config.yaml
vocab_size: 13586
max_grad_norm: 1.0
max_steps: 8240
Each number is 200 + 30 x the weight over its row's rms, rounded and kept within 0 to 999. Layers, rows and columns count from 0. The size before them is the row's rms in percent of the matrix's.

# layer 2 attention output, 576x576, rms 0.0416, rows 141-237, columns 288-359
097,189,222,223,188,199,159,195,211,189,184,220,210,173,161,161,161,181,254,196,183,211,232,194,185,226,191,206,185,188,193,191,184,166,176,232,224,209,167,222,169,222,107,219,176,206,207,177,171,202,192,175,138,225,195,143,152,223,207,223,177,236,169,168,201,197,207,252,205,179,162,197,152
102,270,203,202,234,171,227,176,242,249,188,226,231,205,185,205,161,190,191,189,202,178,217,198,213,176,161,221,190,177,206,190,175,187,221,164,263,203,242,224,195,133,188,226,160,243,194,170,166,183,226,165,201,218,178,206,201,249,225,195,225,220,190,232,245,215,212,233,194,197,186,168,236
100,223,213,186,211,231,195,218,204,200,237,238,175,200,202,152,246,205,238,208,207,181,189,205,180,205,167,189,246,184,185,220,169,195,191,262,203,168,201,197,220,167,179,198,245,152,164,232,170,255,185,183,211,184,193,214,218,250,146,166,192,152,200,167,219,211,212,213,221,186,211,203,154
092,177,186,141,241,203,154,233,193,178,264,178,232,176,246,199,189,205,213,161,233,197,139,204,191,199,197,192,198,199,252,202,201,217,179,200,194,179,201,215,249,203,209,198,196,171,131,229,192,183,199,235,148,211,204,225,165,207,206,197,176,185,160,240,151,205,151,148,186,183,222,145,206
101,185,173,166,216,181,166,143,156,194,212,211,196,233,193,209,198,231,225,229,178,162,197,211,184,193,165,213,216,206,148,192,194,220,186,228,213,177,229,215,220,257,185,171,233,227,181,187,225,237,185,153,198,201,226,189,232,185,181,183,194,209,228,144,249,172,222,206,210,182,196,170,209
102,247,217,169,194,214,218,205,202,206,213,229,256,197,201,192,174,195,224,172,188,216,218,240,246,204,232,180,201,230,208,213,176,218,205,193,220,173,225,179,186,187,241,212,159,236,211,200,214,205,203,172,265,201,168,212,145,122,203,171,239,188,231,149,193,208,220,209,214,201,234,175,146
098,176,193,174,226,210,184,199,145,236,220,211,253,165,218,212,241,195,195,233,207,227,172,226,192,210,217,153,209,198,261,136,171,184,247,168,206,132,237,224,225,177,137,175,165,217,211,186,178,225,240,119,209,246,231,219,235,194,243,259,200,189,166,194,207,232,189,233,225,198,159,249,206
097,196,201,157,194,266,227,154,193,224,240,196,184,217,199,194,199,234,159,253,217,187,158,197,174,234,161,121,219,201,201,154,207,194,230,150,139,218,152,200,165,225,233,236,220,163,220,203,190,219,241,200,122,233,205,186,180,184,178,173,225,214,257,236,181,227,262,160,186,165,171,163,160
092,213,242,172,151,188,189,244,209,187,236,236,190,196,192,210,242,193,198,200,184,177,235,231,184,211,200,169,220,202,189,185,199,175,210,225,204,144,173,227,162,216,227,208,173,218,257,264,189,161,244,220,205,236,180,164,169,182,206,216,258,207,193,250,158,213,185,178,202,205,178,129,170
098,167,210,233,148,269,234,138,216,221,150,266,152,197,192,180,192,226,219,252,209,247,220,194,171,251,150,203,196,159,199,231,218,192,276,181,180,142,224,197,186,147,174,171,204,189,215,147,206,248,196,170,205,193,224,221,208,243,206,174,176,199,188,245,223,198,164,183,198,238,164,226,202
100,150,236,207,201,256,181,166,195,245,153,268,185,191,180,199,215,213,146,189,199,207,183,202,222,209,191,219,222,152,193,201,167,296,179,217,198,195,228,214,215,230,154,162,218,172,161,210,224,184,208,216,185,160,149,165,207,180,199,185,200,223,198,213,207,193,201,179,211,185,215,134,220
103,246,171,149,229,266,171,197,219,209,196,177,241,187,179,164,200,199,200,238,231,190,195,170,205,226,196,179,171,228,200,187,234,185,250,238,255,212,243,188,177,200,148,209,180,234,262,161,184,225,182,196,178,206,221,204,204,228,198,200,201,163,227,207,229,193,176,277,162,217,199,187,209
094,251,237,191,174,163,163,172,265,195,180,181,197,151,196,208,224,216,170,191,169,226,182,252,162,212,174,214,156,219,164,250,245,196,199,215,209,209,220,183,236,207,158,230,166,222,209,186,181,192,191,193,220,264,207,214,184,221,228,227,136,160,213,203,209,251,153,213,247,195,175,208,193
093,194,227,182,203,225,217,226,188,234,208,189,206,224,163,187,167,175,146,175,165,201,220,206,214,170,245,234,176,196,215,248,238,234,178,187,178,224,143,216,192,182,190,199,134,220,211,208,184,206,221,193,216,223,189,215,200,202,196,183,223,237,209,166,222,164,197,196,184,199,207,182,223
094,229,214,206,192,191,188,194,194,246,241,178,236,173,234,190,263,200,224,161,196,229,223,177,211,217,267,211,204,197,185,195,200,179,180,158,225,227,177,252,214,186,143,150,199,254,221,200,197,187,215,182,219,208,217,251,200,194,218,207,216,202,190,213,165,199,202,207,194,175,156,178,205
112,135,236,189,168,176,139,181,179,191,273,236,175,199,182,224,226,255,199,162,190,204,151,234,179,189,213,199,208,178,170,216,216,261,173,192,150,213,181,179,184,176,247,278,211,244,181,215,177,189,199,219,181,228,181,200,190,186,207,173,221,194,198,189,199,165,171,197,165,219,172,183,157
105,220,237,172,222,209,231,219,146,203,196,169,208,189,189,251,231,222,209,172,208,192,206,218,200,240,152,180,233,199,167,198,189,218,223,147,239,162,168,240,191,197,192,170,183,211,189,165,169,195,201,228,174,154,219,228,170,192,199,178,206,246,187,172,197,149,182,212,219,249,189,179,194
102,194,243,181,219,177,212,241,284,183,195,271,170,258,172,209,253,184,226,167,192,235,209,197,227,220,225,175,250,167,199,154,185,219,178,133,187,220,174,160,212,180,192,219,254,186,156,229,260,183,181,200,195,186,233,220,237,185,246,197,237,247,175,232,233,179,148,202,207,240,253,216,220
096,217,187,166,168,130,191,158,186,192,181,215,202,244,155,186,219,228,171,220,246,236,181,172,185,213,156,233,195,249,165,191,222,222,183,223,209,207,221,189,246,140,163,231,215,228,206,162,199,195,183,208,205,174,183,197,208,224,230,192,236,244,163,216,181,111,200,208,188,179,233,226,219
100,231,236,184,194,191,199,190,222,205,225,166,203,172,185,174,211,208,176,193,193,207,178,167,172,189,213,239,230,191,164,155,203,258,185,196,119,190,188,168,206,190,230,186,157,176,218,235,204,209,188,290,230,180,225,211,205,185,124,258,251,202,203,199,221,254,172,118,196,184,217,169,216
103,155,236,203,130,152,205,207,210,255,228,192,217,205,188,213,208,225,165,130,177,223,201,182,194,182,209,185,196,172,175,151,183,233,215,163,158,192,192,176,277,206,189,142,220,218,209,222,189,191,213,204,165,223,217,215,214,204,172,201,183,242,209,223,163,203,203,215,169,186,169,161,158
100,184,198,185,203,228,209,200,214,214,241,203,165,232,220,223,188,177,228,145,237,167,177,216,245,253,190,168,173,192,248,218,190,206,203,187,170,224,154,195,167,265,236,214,180,180,170,224,236,201,183,236,185,236,226,161,184,148,209,235,250,239,203,175,204,206,178,182,182,159,219,207,215
089,172,143,204,204,166,216,229,204,198,239,178,235,256,161,170,138,242,191,172,205,245,177,151,249,208,124,219,221,211,191,201,215,218,252,185,184,184,180,207,218,171,164,198,163,206,211,177,191,257,164,217,236,147,250,195,183,226,186,220,190,144,188,197,201,217,220,185,182,139,189,198,131
101,234,212,200,179,179,209,190,163,239,225,198,273,191,254,207,181,168,187,193,248,282,216,181,201,183,187,216,181,246,165,188,267,199,187,196,203,185,147,210,214,218,163,179,186,225,210,221,174,189,181,148,192,230,213,209,184,260,181,187,187,209,151,185,216,274,195,211,190,184,172,250,162
096,168,208,191,230,218,179,178,208,193,196,255,215,202,209,239,173,244,209,209,214,153,203,246,227,217,196,182,145,168,205,187,207,191,174,194,189,234,212,162,157,181,241,215,191,219,162,174,218,203,200,154,226,196,150,250,203,208,204,187,291,203,223,237,218,165,250,206,204,187,201,157,185
103,232,213,215,248,184,169,237,196,258,226,197,215,234,207,195,191,228,165,178,193,226,195,238,191,166,231,156,222,179,229,184,159,207,232,274,194,159,211,188,230,202,221,208,161,180,205,183,171,203,218,175,202,194,208,200,213,210,176,185,158,164,158,206,217,212,166,210,234,221,248,166,247
095,239,221,229,189,214,214,180,215,201,182,184,192,208,211,191,193,173,202,178,256,200,187,156,230,205,201,151,221,259,179,154,253,226,218,197,172,150,175,156,261,173,168,197,218,199,216,175,178,215,204,168,174,178,223,187,197,233,172,237,189,246,164,181,188,204,204,186,199,213,176,236,192
101,186,201,197,211,207,195,253,244,209,241,217,179,199,226,182,168,231,202,184,236,195,181,226,191,240,241,191,204,171,188,194,210,223,149,199,206,213,248,228,227,177,203,170,205,224,252,223,169,168,175,190,181,209,188,186,180,216,275,180,172,249,140,226,156,168,175,222,207,203,214,238,212
096,203,183,185,203,194,188,205,205,194,236,210,249,210,237,217,196,227,242,173,120,198,156,187,197,194,166,204,213,213,160,190,219,194,242,210,239,211,240,199,222,201,192,201,172,179,158,145,149,218,196,175,204,178,215,202,195,254,228,206,230,201,221,202,197,213,200,239,144,159,166,244,262
096,176,194,201,238,243,217,139,220,180,225,182,179,225,153,154,198,215,221,209,241,222,212,228,203,187,180,160,179,201,232,191,222,188,158,243,171,209,180,187,211,252,201,199,177,223,112,265,223,170,211,196,145,239,217,255,183,160,207,232,213,204,170,226,226,241,153,234,164,148,257,155,137
090,186,184,203,213,235,248,189,190,205,217,264,181,192,195,166,226,220,175,223,189,242,207,198,173,210,188,201,190,178,223,203,173,199,221,214,179,176,197,204,200,206,213,228,200,203,183,207,185,207,240,222,180,182,189,161,210,227,242,183,237,163,198,193,183,201,218,176,232,158,218,225,226
097,249,190,209,181,198,154,220,165,251,249,215,176,272,154,173,209,186,183,191,197,167,178,202,250,177,195,207,211,233,184,174,137,186,185,180,144,187,183,195,191,169,186,164,198,214,267,242,206,203,181,204,213,196,208,177,202,156,175,222,232,227,201,206,196,236,231,191,158,175,237,196,205
108,155,214,178,256,190,265,225,196,185,200,209,205,214,238,187,205,206,216,210,219,208,235,179,221,199,207,147,210,227,234,183,194,228,180,196,129,205,203,216,165,204,215,226,209,162,208,209,185,181,287,187,231,204,195,176,205,219,202,181,197,201,203,141,223,222,220,203,211,218,149,186,191
097,212,214,225,224,244,164,154,210,245,233,235,210,172,208,219,173,225,267,203,203,199,174,226,210,201,246,170,166,214,135,195,247,215,229,204,204,157,225,237,220,165,126,161,213,216,251,188,153,221,162,175,217,230,178,174,174,193,190,253,141,193,206,208,192,210,193,197,203,236,173,219,187
100,219,183,191,217,187,203,196,176,171,205,133,199,190,207,158,172,218,214,199,160,267,193,160,224,147,164,216,173,217,222,195,252,172,224,214,206,251,242,164,138,207,165,210,234,167,228,160,215,181,240,236,231,230,202,176,176,224,235,192,197,189,220,248,205,236,141,229,187,189,167,212,244
092,199,245,193,196,159,212,206,217,197,109,220,248,203,229,241,197,188,179,189,201,215,225,204,194,176,198,144,253,166,228,183,199,188,215,172,169,156,146,305,191,188,192,188,151,219,210,181,182,235,219,258,208,230,219,178,221,180,171,229,184,172,216,213,219,189,228,191,187,200,209,205,198
103,206,233,174,171,192,220,193,215,183,153,226,156,192,164,252,196,227,184,222,168,215,195,222,191,216,176,185,206,178,185,169,236,206,219,219,164,239,216,116,222,236,186,207,194,183,190,158,170,222,185,250,213,236,246,108,198,195,185,198,245,202,224,209,236,213,176,171,185,156,228,215,222
102,229,173,166,235,256,260,172,232,211,194,195,146,222,190,195,210,201,253,199,236,201,203,186,194,230,179,201,228,181,187,192,214,248,213,199,228,172,234,166,166,168,174,169,200,216,207,157,253,207,182,103,213,188,249,195,198,180,214,194,181,198,210,198,231,205,169,217,210,195,162,244,171
109,216,242,188,144,195,197,166,199,210,183,237,240,232,153,246,219,228,166,182,199,174,202,209,190,196,169,187,187,214,189,177,187,255,199,186,176,215,252,138,180,190,250,205,170,197,234,243,224,197,225,220,224,188,247,191,216,194,217,187,302,171,196,211,185,182,157,168,209,199,193,166,168
103,222,245,205,196,215,179,236,237,205,221,171,199,135,198,229,172,244,221,234,202,202,230,239,214,221,222,182,169,169,224,188,199,241,254,237,188,199,210,221,232,198,215,192,180,178,202,196,155,205,198,159,271,172,189,208,195,131,190,210,183,201,189,169,254,287,247,203,240,209,216,170,190
091,177,193,223,209,207,191,205,185,202,176,173,185,236,270,199,208,208,239,173,184,214,230,206,177,208,217,243,159,192,195,223,143,178,210,177,184,239,174,208,178,208,216,227,253,108,166,228,245,205,203,231,238,155,267,207,206,181,195,202,198,221,242,142,179,233,172,237,257,170,213,226,159
089,172,198,171,168,231,209,243,225,188,258,208,175,175,190,227,146,227,221,205,187,157,143,185,250,173,252,184,225,194,174,158,163,282,180,259,179,208,209,205,180,248,178,239,218,268,276,175,152,204,195,179,266,232,160,204,183,177,206,210,186,204,163,232,217,267,146,206,218,215,190,172,230
097,195,213,232,203,175,221,201,199,211,166,253,254,225,193,145,255,204,134,197,216,229,200,210,221,184,195,196,240,198,222,178,173,175,227,181,178,161,241,195,180,206,221,192,265,159,229,213,234,193,242,212,215,185,201,197,240,187,236,245,227,165,184,226,186,201,207,177,191,210,240,152,227
094,188,197,211,205,191,230,211,188,200,141,162,189,193,240,194,188,159,223,218,195,200,181,201,252,214,222,211,182,188,218,232,170,164,183,191,219,198,207,228,144,230,208,238,168,196,138,225,230,253,215,234,201,172,191,193,179,165,249,175,204,149,246,207,276,242,156,207,217,179,248,208,200
103,121,178,192,242,191,214,214,209,150,191,230,247,175,209,165,215,177,207,195,218,202,196,199,239,228,225,194,174,201,246,210,244,204,207,236,252,184,213,190,176,174,176,206,189,208,198,225,247,209,274,232,255,194,138,237,262,212,178,204,195,199,242,203,200,134,222,219,231,210,210,202,268
096,169,141,185,183,166,227,155,192,183,197,201,141,266,190,176,241,172,203,240,171,258,221,162,184,253,154,199,143,202,163,197,239,173,182,212,193,225,205,200,186,271,230,185,196,212,220,217,198,202,184,193,181,195,187,201,167,185,200,164,228,184,224,239,226,186,209,217,184,194,218,193,153
107,160,175,153,212,227,187,252,155,231,218,207,156,189,209,243,169,224,216,194,181,252,123,219,176,191,197,184,237,212,213,221,207,202,162,154,192,217,173,226,228,253,213,179,221,182,200,195,250,143,175,165,125,209,151,197,184,214,212,201,198,217,187,259,203,206,152,206,176,174,213,153,146
101,195,207,226,200,193,170,172,250,174,156,182,229,204,196,211,174,196,219,167,264,179,196,231,206,172,216,239,186,205,201,185,213,170,204,151,179,180,233,181,234,166,171,185,209,187,174,179,193,164,215,184,215,201,213,178,216,214,163,203,200,185,250,200,190,123,153,195,220,194,202,217,139
107,233,186,202,188,208,163,213,220,249,103,185,190,206,212,238,184,218,200,210,206,225,162,233,194,241,210,153,220,201,164,198,219,198,216,202,225,206,197,196,206,123,196,152,210,198,204,186,153,199,219,160,204,164,178,250,183,172,154,214,167,155,145,173,220,177,195,182,176,212,240,252,239
095,208,174,192,218,186,120,200,156,169,234,193,253,247,140,174,224,221,258,206,219,158,221,204,198,196,184,179,220,193,170,187,202,253,194,227,199,219,248,176,161,194,203,225,222,182,208,199,229,188,214,204,210,191,266,183,235,218,214,230,218,144,223,220,149,222,181,193,169,187,179,223,190
100,175,129,195,196,189,196,211,182,205,254,244,214,221,208,196,185,214,232,175,201,163,223,224,251,217,185,203,154,217,214,213,156,214,239,225,221,218,224,166,182,212,224,190,222,223,229,184,224,210,218,219,185,165,223,189,192,222,250,136,216,206,207,200,180,178,182,214,252,190,198,174,195
097,194,173,185,160,174,168,186,185,194,181,233,175,268,224,217,241,212,204,234,256,235,176,162,176,211,230,223,174,216,193,193,214,218,169,190,222,194,198,203,198,167,258,208,167,217,232,168,198,159,184,209,173,211,191,219,224,192,202,187,192,197,194,231,188,206,140,226,220,228,212,178,207
104,216,216,213,168,159,238,150,168,207,208,139,187,220,228,229,186,216,184,170,190,189,164,167,192,207,206,190,221,190,201,197,218,124,204,148,188,207,204,209,258,173,123,213,178,188,205,196,213,223,198,206,168,179,263,186,151,205,226,224,172,210,211,197,146,194,171,197,207,151,162,222,180
108,223,202,176,213,236,212,174,178,227,207,190,199,215,209,192,187,194,173,194,194,180,187,209,159,231,185,180,209,220,159,191,190,176,234,193,150,167,200,148,216,186,191,219,178,200,156,187,175,207,207,197,255,164,196,219,187,184,170,200,197,168,202,197,212,219,177,235,228,224,174,220,202
099,206,160,212,203,257,213,183,182,210,204,193,200,192,213,164,177,192,207,215,167,181,212,196,168,192,158,163,183,183,266,251,217,208,208,218,194,136,196,203,235,212,216,171,199,204,175,196,182,173,235,146,208,226,186,166,210,209,249,193,169,173,179,217,189,190,272,177,211,236,221,153,203
088,181,193,215,217,251,199,174,222,195,212,172,201,200,214,188,216,224,205,203,159,198,250,206,207,191,198,182,202,179,169,210,227,180,195,202,202,196,258,193,183,199,235,186,207,154,232,242,178,214,223,219,243,195,172,153,202,175,233,192,188,196,241,226,188,221,203,226,195,168,177,226,216
105,249,202,173,251,175,171,182,205,123,169,197,190,193,203,210,124,211,230,209,215,189,228,169,201,179,210,201,209,210,161,150,195,244,201,240,166,170,234,179,182,208,184,214,220,177,256,205,197,236,213,180,218,231,240,102,236,192,183,195,173,203,224,178,212,237,175,227,229,196,199,205,167
096,193,198,152,178,209,215,190,192,192,253,219,212,196,230,218,279,219,191,174,202,231,183,177,194,195,210,166,191,204,189,181,252,230,213,251,223,172,202,180,231,231,230,176,250,137,201,213,209,184,242,196,179,191,219,214,224,194,217,168,164,213,119,213,220,218,146,206,220,217,194,189,194
095,214,163,170,202,221,208,215,197,186,201,244,228,201,167,136,196,213,247,185,188,216,227,182,237,208,182,227,173,229,254,208,210,229,157,189,171,192,197,227,208,154,161,216,148,249,244,206,200,193,193,157,206,238,189,212,151,194,212,155,209,236,201,195,178,170,212,191,221,215,168,155,225
099,182,193,171,210,238,245,156,179,194,198,184,176,206,200,153,166,207,194,211,224,196,155,223,193,199,152,204,260,198,245,178,157,183,222,182,183,211,263,177,214,191,190,244,170,195,186,163,196,225,197,183,175,216,246,177,181,185,218,215,170,197,221,269,187,191,217,203,176,230,271,223,161
097,216,185,207,189,218,231,244,185,211,236,230,206,221,221,206,165,202,204,181,159,250,213,220,169,202,207,205,174,226,227,197,182,136,213,200,217,204,200,236,196,203,158,209,202,259,193,154,163,179,236,149,212,233,185,226,203,197,170,188,208,156,209,231,226,272,208,252,235,157,208,191,219
093,186,180,199,190,150,183,244,245,208,219,228,230,235,199,239,233,191,218,228,186,196,240,215,214,215,206,232,216,207,181,215,192,167,241,169,268,178,175,241,243,244,212,162,228,184,139,190,216,204,239,187,194,199,146,247,213,205,170,216,264,236,240,217,227,205,206,238,174,240,220,226,227
101,175,167,220,205,204,167,231,242,177,187,187,151,196,224,189,180,243,159,203,174,228,188,228,235,164,188,222,154,236,176,210,265,197,223,202,244,148,204,249,203,232,187,200,152,223,208,195,187,219,230,200,239,197,172,218,182,203,171,230,172,172,158,175,153,170,197,267,174,196,158,190,181
098,168,223,181,158,210,173,191,215,210,241,220,151,214,220,215,232,179,206,213,178,214,181,158,273,203,222,201,177,238,166,160,205,219,172,169,198,138,195,192,213,141,210,199,171,195,216,196,229,214,210,118,241,205,196,214,186,196,209,251,188,236,207,229,204,197,149,183,224,217,210,210,218
097,208,197,167,231,246,196,202,187,183,220,229,205,221,219,181,199,189,269,195,208,172,233,151,206,206,261,167,197,241,216,158,221,148,215,207,164,174,247,204,271,188,162,196,247,179,172,197,161,155,263,161,165,219,223,161,183,215,224,189,215,230,179,233,179,184,207,157,254,223,213,188,176
105,176,194,215,214,188,215,234,197,160,229,204,229,242,214,199,182,203,194,196,250,185,178,195,224,188,208,189,191,149,207,240,211,133,188,220,231,184,224,202,254,186,177,231,244,112,146,219,157,239,236,259,156,197,194,205,222,185,177,237,160,198,187,206,196,165,212,184,201,176,241,255,215
097,192,215,210,261,217,227,189,220,225,224,225,171,215,211,157,160,240,223,172,205,224,239,263,147,165,173,170,218,160,234,177,218,217,249,230,194,229,202,139,172,196,226,183,180,215,219,183,247,213,208,181,215,142,255,200,212,230,167,212,171,254,163,180,206,189,231,212,183,202,206,223,232
099,194,198,218,184,203,242,224,273,169,137,178,233,154,251,257,220,201,170,180,198,204,203,189,113,229,198,201,206,127,185,188,224,190,249,246,162,226,204,149,205,222,250,268,210,221,217,188,153,231,184,193,180,183,142,203,246,200,169,185,253,187,251,142,216,177,264,193,166,241,216,179,208
108,227,231,199,225,222,149,230,208,187,186,218,179,194,169,196,225,195,202,222,199,241,200,212,217,213,224,182,200,189,185,182,186,174,264,159,244,168,177,254,193,198,200,209,179,153,231,178,264,197,201,207,228,189,223,165,256,199,168,177,183,242,237,240,189,196,180,241,231,258,155,168,219
093,209,239,146,192,149,276,207,141,244,228,155,178,187,197,205,229,182,195,206,140,245,211,193,173,212,207,215,184,228,176,187,169,185,211,204,193,230,137,247,197,229,165,193,228,270,198,200,186,212,208,259,241,202,179,237,195,195,217,197,179,210,152,123,168,217,191,247,211,181,115,237,198
103,212,179,232,212,202,189,205,187,195,264,155,184,228,247,194,198,254,203,168,269,233,193,206,143,195,197,224,201,226,266,168,251,229,219,190,154,148,211,224,206,216,211,206,211,224,237,273,219,233,271,221,204,238,230,184,228,167,207,204,248,165,244,132,208,181,214,228,210,152,172,225,191
151,203,177,175,217,150,167,192,190,175,218,180,196,239,197,199,207,202,180,216,192,179,178,184,198,223,191,192,236,228,152,199,179,233,175,220,192,259,214,180,217,220,163,208,172,168,239,199,208,159,210,211,181,234,206,196,186,184,234,236,248,209,189,211,186,184,170,174,150,171,199,169,208
108,197,162,236,249,195,131,162,203,239,206,168,211,180,172,199,206,249,198,211,156,204,152,175,184,196,166,201,194,205,190,242,220,219,190,233,193,193,191,197,188,273,203,247,183,220,189,219,229,161,192,140,195,218,194,214,142,213,227,222,176,185,227,169,185,173,157,192,221,201,160,160,195
107,174,201,228,159,203,242,218,228,175,172,229,171,200,168,213,200,231,185,169,170,227,199,197,178,183,219,214,187,146,265,221,231,158,194,218,176,201,237,228,194,243,207,234,196,219,193,224,214,188,201,156,209,200,231,206,207,203,194,225,244,230,199,211,168,190,211,187,202,187,236,241,212
099,198,208,184,185,253,200,224,218,222,214,206,189,216,230,224,264,234,240,212,166,223,225,214,210,242,259,176,136,216,197,139,146,239,223,204,191,213,229,210,191,205,151,213,245,207,199,161,155,168,174,206,181,224,197,172,203,203,220,156,176,272,171,191,180,152,184,170,260,249,209,170,191
106,273,269,181,162,200,178,175,216,171,177,158,206,180,173,166,231,239,167,240,242,175,194,189,199,213,149,190,189,180,145,225,255,212,202,212,154,233,203,172,203,200,186,184,193,150,196,200,169,228,173,241,223,178,196,147,217,182,205,169,176,247,160,135,212,184,273,208,228,173,213,184,114
091,209,225,216,214,235,185,206,206,203,216,208,208,167,158,169,178,222,196,207,198,223,176,219,166,156,168,208,150,205,214,189,230,156,206,265,218,255,206,246,232,201,140,193,188,139,181,164,187,241,206,190,171,238,263,175,222,239,182,177,165,216,192,184,183,175,229,204,194,175,181,221,233
092,212,187,225,218,175,211,208,210,185,176,167,158,160,220,167,200,173,177,181,211,200,174,143,227,192,178,186,251,190,253,190,224,165,161,212,202,186,193,185,227,205,195,229,216,194,166,247,155,221,210,243,207,195,166,185,223,231,193,173,232,194,211,203,213,215,213,171,177,193,253,201,226
093,205,171,208,225,221,165,205,209,211,168,173,206,202,160,156,233,215,229,184,186,230,213,202,208,196,189,150,191,211,190,196,211,209,246,173,160,205,217,220,226,232,231,234,159,168,202,220,221,264,241,192,238,240,218,181,263,231,167,153,189,182,202,161,190,206,228,222,221,176,194,221,184
096,211,221,179,173,199,186,222,202,200,176,187,250,194,224,195,172,161,188,198,227,176,256,188,188,148,214,234,186,191,177,181,166,232,214,175,190,236,200,237,171,208,254,202,203,204,243,165,212,247,172,196,155,207,186,235,206,209,168,189,207,166,265,221,229,163,224,218,158,223,188,173,160
101,174,168,162,221,248,209,197,178,183,225,216,200,222,168,164,207,242,204,229,173,223,178,185,201,157,175,176,183,197,190,173,191,217,191,194,211,210,199,184,193,211,251,217,254,202,178,205,216,207,148,210,223,216,166,285,185,152,173,192,146,154,219,163,180,203,171,223,187,203,215,209,209
101,202,223,223,219,215,227,190,224,156,181,183,180,201,180,207,177,185,216,197,214,182,164,212,188,185,225,223,225,245,193,205,247,262,217,172,256,207,219,192,231,228,258,223,134,152,171,217,239,151,195,189,144,252,220,164,227,192,191,172,233,209,218,204,205,180,202,202,187,206,220,159,189
095,156,161,177,193,194,195,235,183,229,167,226,183,180,216,197,191,194,222,181,179,167,189,201,174,181,214,202,195,185,206,233,178,161,243,160,229,182,152,219,162,179,269,234,163,173,216,205,215,190,204,185,187,219,235,142,217,214,197,234,200,113,208,186,214,237,201,255,181,219,205,215,154
116,209,200,208,209,196,224,181,187,198,164,198,198,196,237,179,222,153,224,189,188,215,306,190,191,195,180,192,154,232,159,229,186,241,213,133,203,194,181,238,239,189,260,170,154,200,168,180,195,216,205,162,183,228,202,195,205,201,204,177,236,220,247,193,195,184,270,178,233,213,159,197,195
096,177,196,214,209,239,220,185,141,217,226,216,188,215,216,143,162,236,192,190,154,165,191,218,192,221,197,194,221,183,183,217,182,158,167,172,220,147,217,102,170,174,199,241,253,205,175,182,183,218,222,194,210,173,247,148,205,203,208,240,178,228,235,212,201,164,214,192,208,260,248,241,215
102,200,170,123,195,172,231,177,192,216,193,190,202,192,145,200,277,206,196,251,190,247,226,182,222,176,133,229,225,290,194,151,219,228,210,183,170,221,185,181,203,243,224,160,214,213,184,168,181,215,212,180,194,192,222,184,224,158,221,172,133,236,162,220,220,196,227,123,238,200,203,218,241
095,176,203,195,195,216,203,184,202,157,167,234,173,187,180,162,238,194,218,197,164,207,220,180,218,218,180,230,221,211,178,191,184,178,148,212,195,215,173,232,199,174,267,294,192,171,195,227,178,229,217,202,213,225,201,256,189,198,168,221,196,158,204,193,261,187,239,189,260,210,193,164,200
096,249,197,174,214,166,199,177,226,178,231,241,170,221,172,200,223,203,180,175,180,207,216,157,195,245,131,231,234,170,178,225,228,208,248,210,199,189,203,194,177,189,230,268,133,157,211,196,193,248,217,196,263,171,230,189,228,234,187,203,264,228,220,185,223,193,240,226,186,262,197,196,190
095,141,163,205,252,173,99,185,217,136,200,200,142,255,207,244,249,240,230,204,209,193,176,196,178,218,184,257,249,218,184,177,210,214,177,202,158,136,231,219,199,172,174,198,175,203,220,198,238,205,198,203,204,212,247,170,170,230,217,205,162,229,181,201,168,212,206,195,207,203,197,206,183
101,198,173,175,241,146,158,234,219,199,202,196,221,167,239,198,184,174,180,187,223,144,147,206,217,212,213,213,250,205,195,173,225,195,168,206,231,278,168,219,178,228,242,237,195,196,205,225,199,165,180,232,186,175,208,190,231,215,248,231,199,200,193,215,224,194,210,217,163,147,213,220,207
095,167,234,228,168,189,150,175,185,222,174,240,235,221,165,257,168,207,160,200,203,140,201,235,204,223,223,159,181,203,162,207,199,234,163,188,166,209,235,192,147,176,194,153,243,218,249,258,226,142,212,213,227,217,206,203,213,187,180,192,218,198,229,169,174,203,206,187,186,236,253,194,201
098,173,215,246,183,227,218,196,179,194,225,245,167,177,204,215,150,216,181,166,212,190,193,181,181,177,184,205,203,235,244,197,217,177,187,158,224,211,202,167,230,195,160,174,185,190,245,216,205,142,196,181,153,244,161,167,211,220,208,205,206,218,200,237,201,215,257,184,160,230,185,164,208
099,211,236,206,228,254,209,185,168,237,213,191,197,165,218,183,186,223,192,192,195,210,247,218,231,205,225,172,165,233,237,199,192,198,170,200,184,211,186,169,168,174,266,218,202,188,244,247,219,182,189,184,194,219,204,176,190,154,193,251,191,170,178,190,160,232,238,184,201,227,221,196,197
103,192,176,201,185,169,204,201,143,213,219,196,180,180,213,222,167,227,197,149,215,237,200,155,185,169,217,245,201,172,241,217,222,205,214,210,251,186,222,232,238,218,126,181,187,218,178,176,223,173,230,193,197,147,150,212,196,121,251,222,199,235,199,205,215,171,168,247,208,183,214,178,253
099,209,195,161,188,153,187,213,187,213,220,215,187,202,183,197,189,211,168,192,231,219,251,241,184,217,192,255,190,191,197,192,184,218,166,208,185,275,196,217,243,221,197,239,209,183,221,233,134,192,179,180,189,250,173,180,178,231,248,168,238,177,190,198,207,198,170,194,238,123,174,230,218
099,122,144,162,199,231,184,200,169,168,253,202,176,191,194,183,264,169,223,190,205,165,180,208,191,205,172,198,198,286,227,223,197,161,176,145,185,214,173,198,172,189,219,165,223,204,232,224,266,208,199,213,187,167,206,154,153,203,231,171,195,200,188,256,192,216,206,176,237,195,186,167,184
107,194,202,195,232,193,161,170,190,212,202,212,242,216,133,166,197,181,204,186,210,198,207,192,249,192,188,221,197,175,211,185,145,225,222,163,218,205,196,202,197,193,206,230,201,225,178,170,180,234,240,213,228,208,205,197,195,175,209,202,227,235,249,197,171,160,227,200,206,208,190,200,153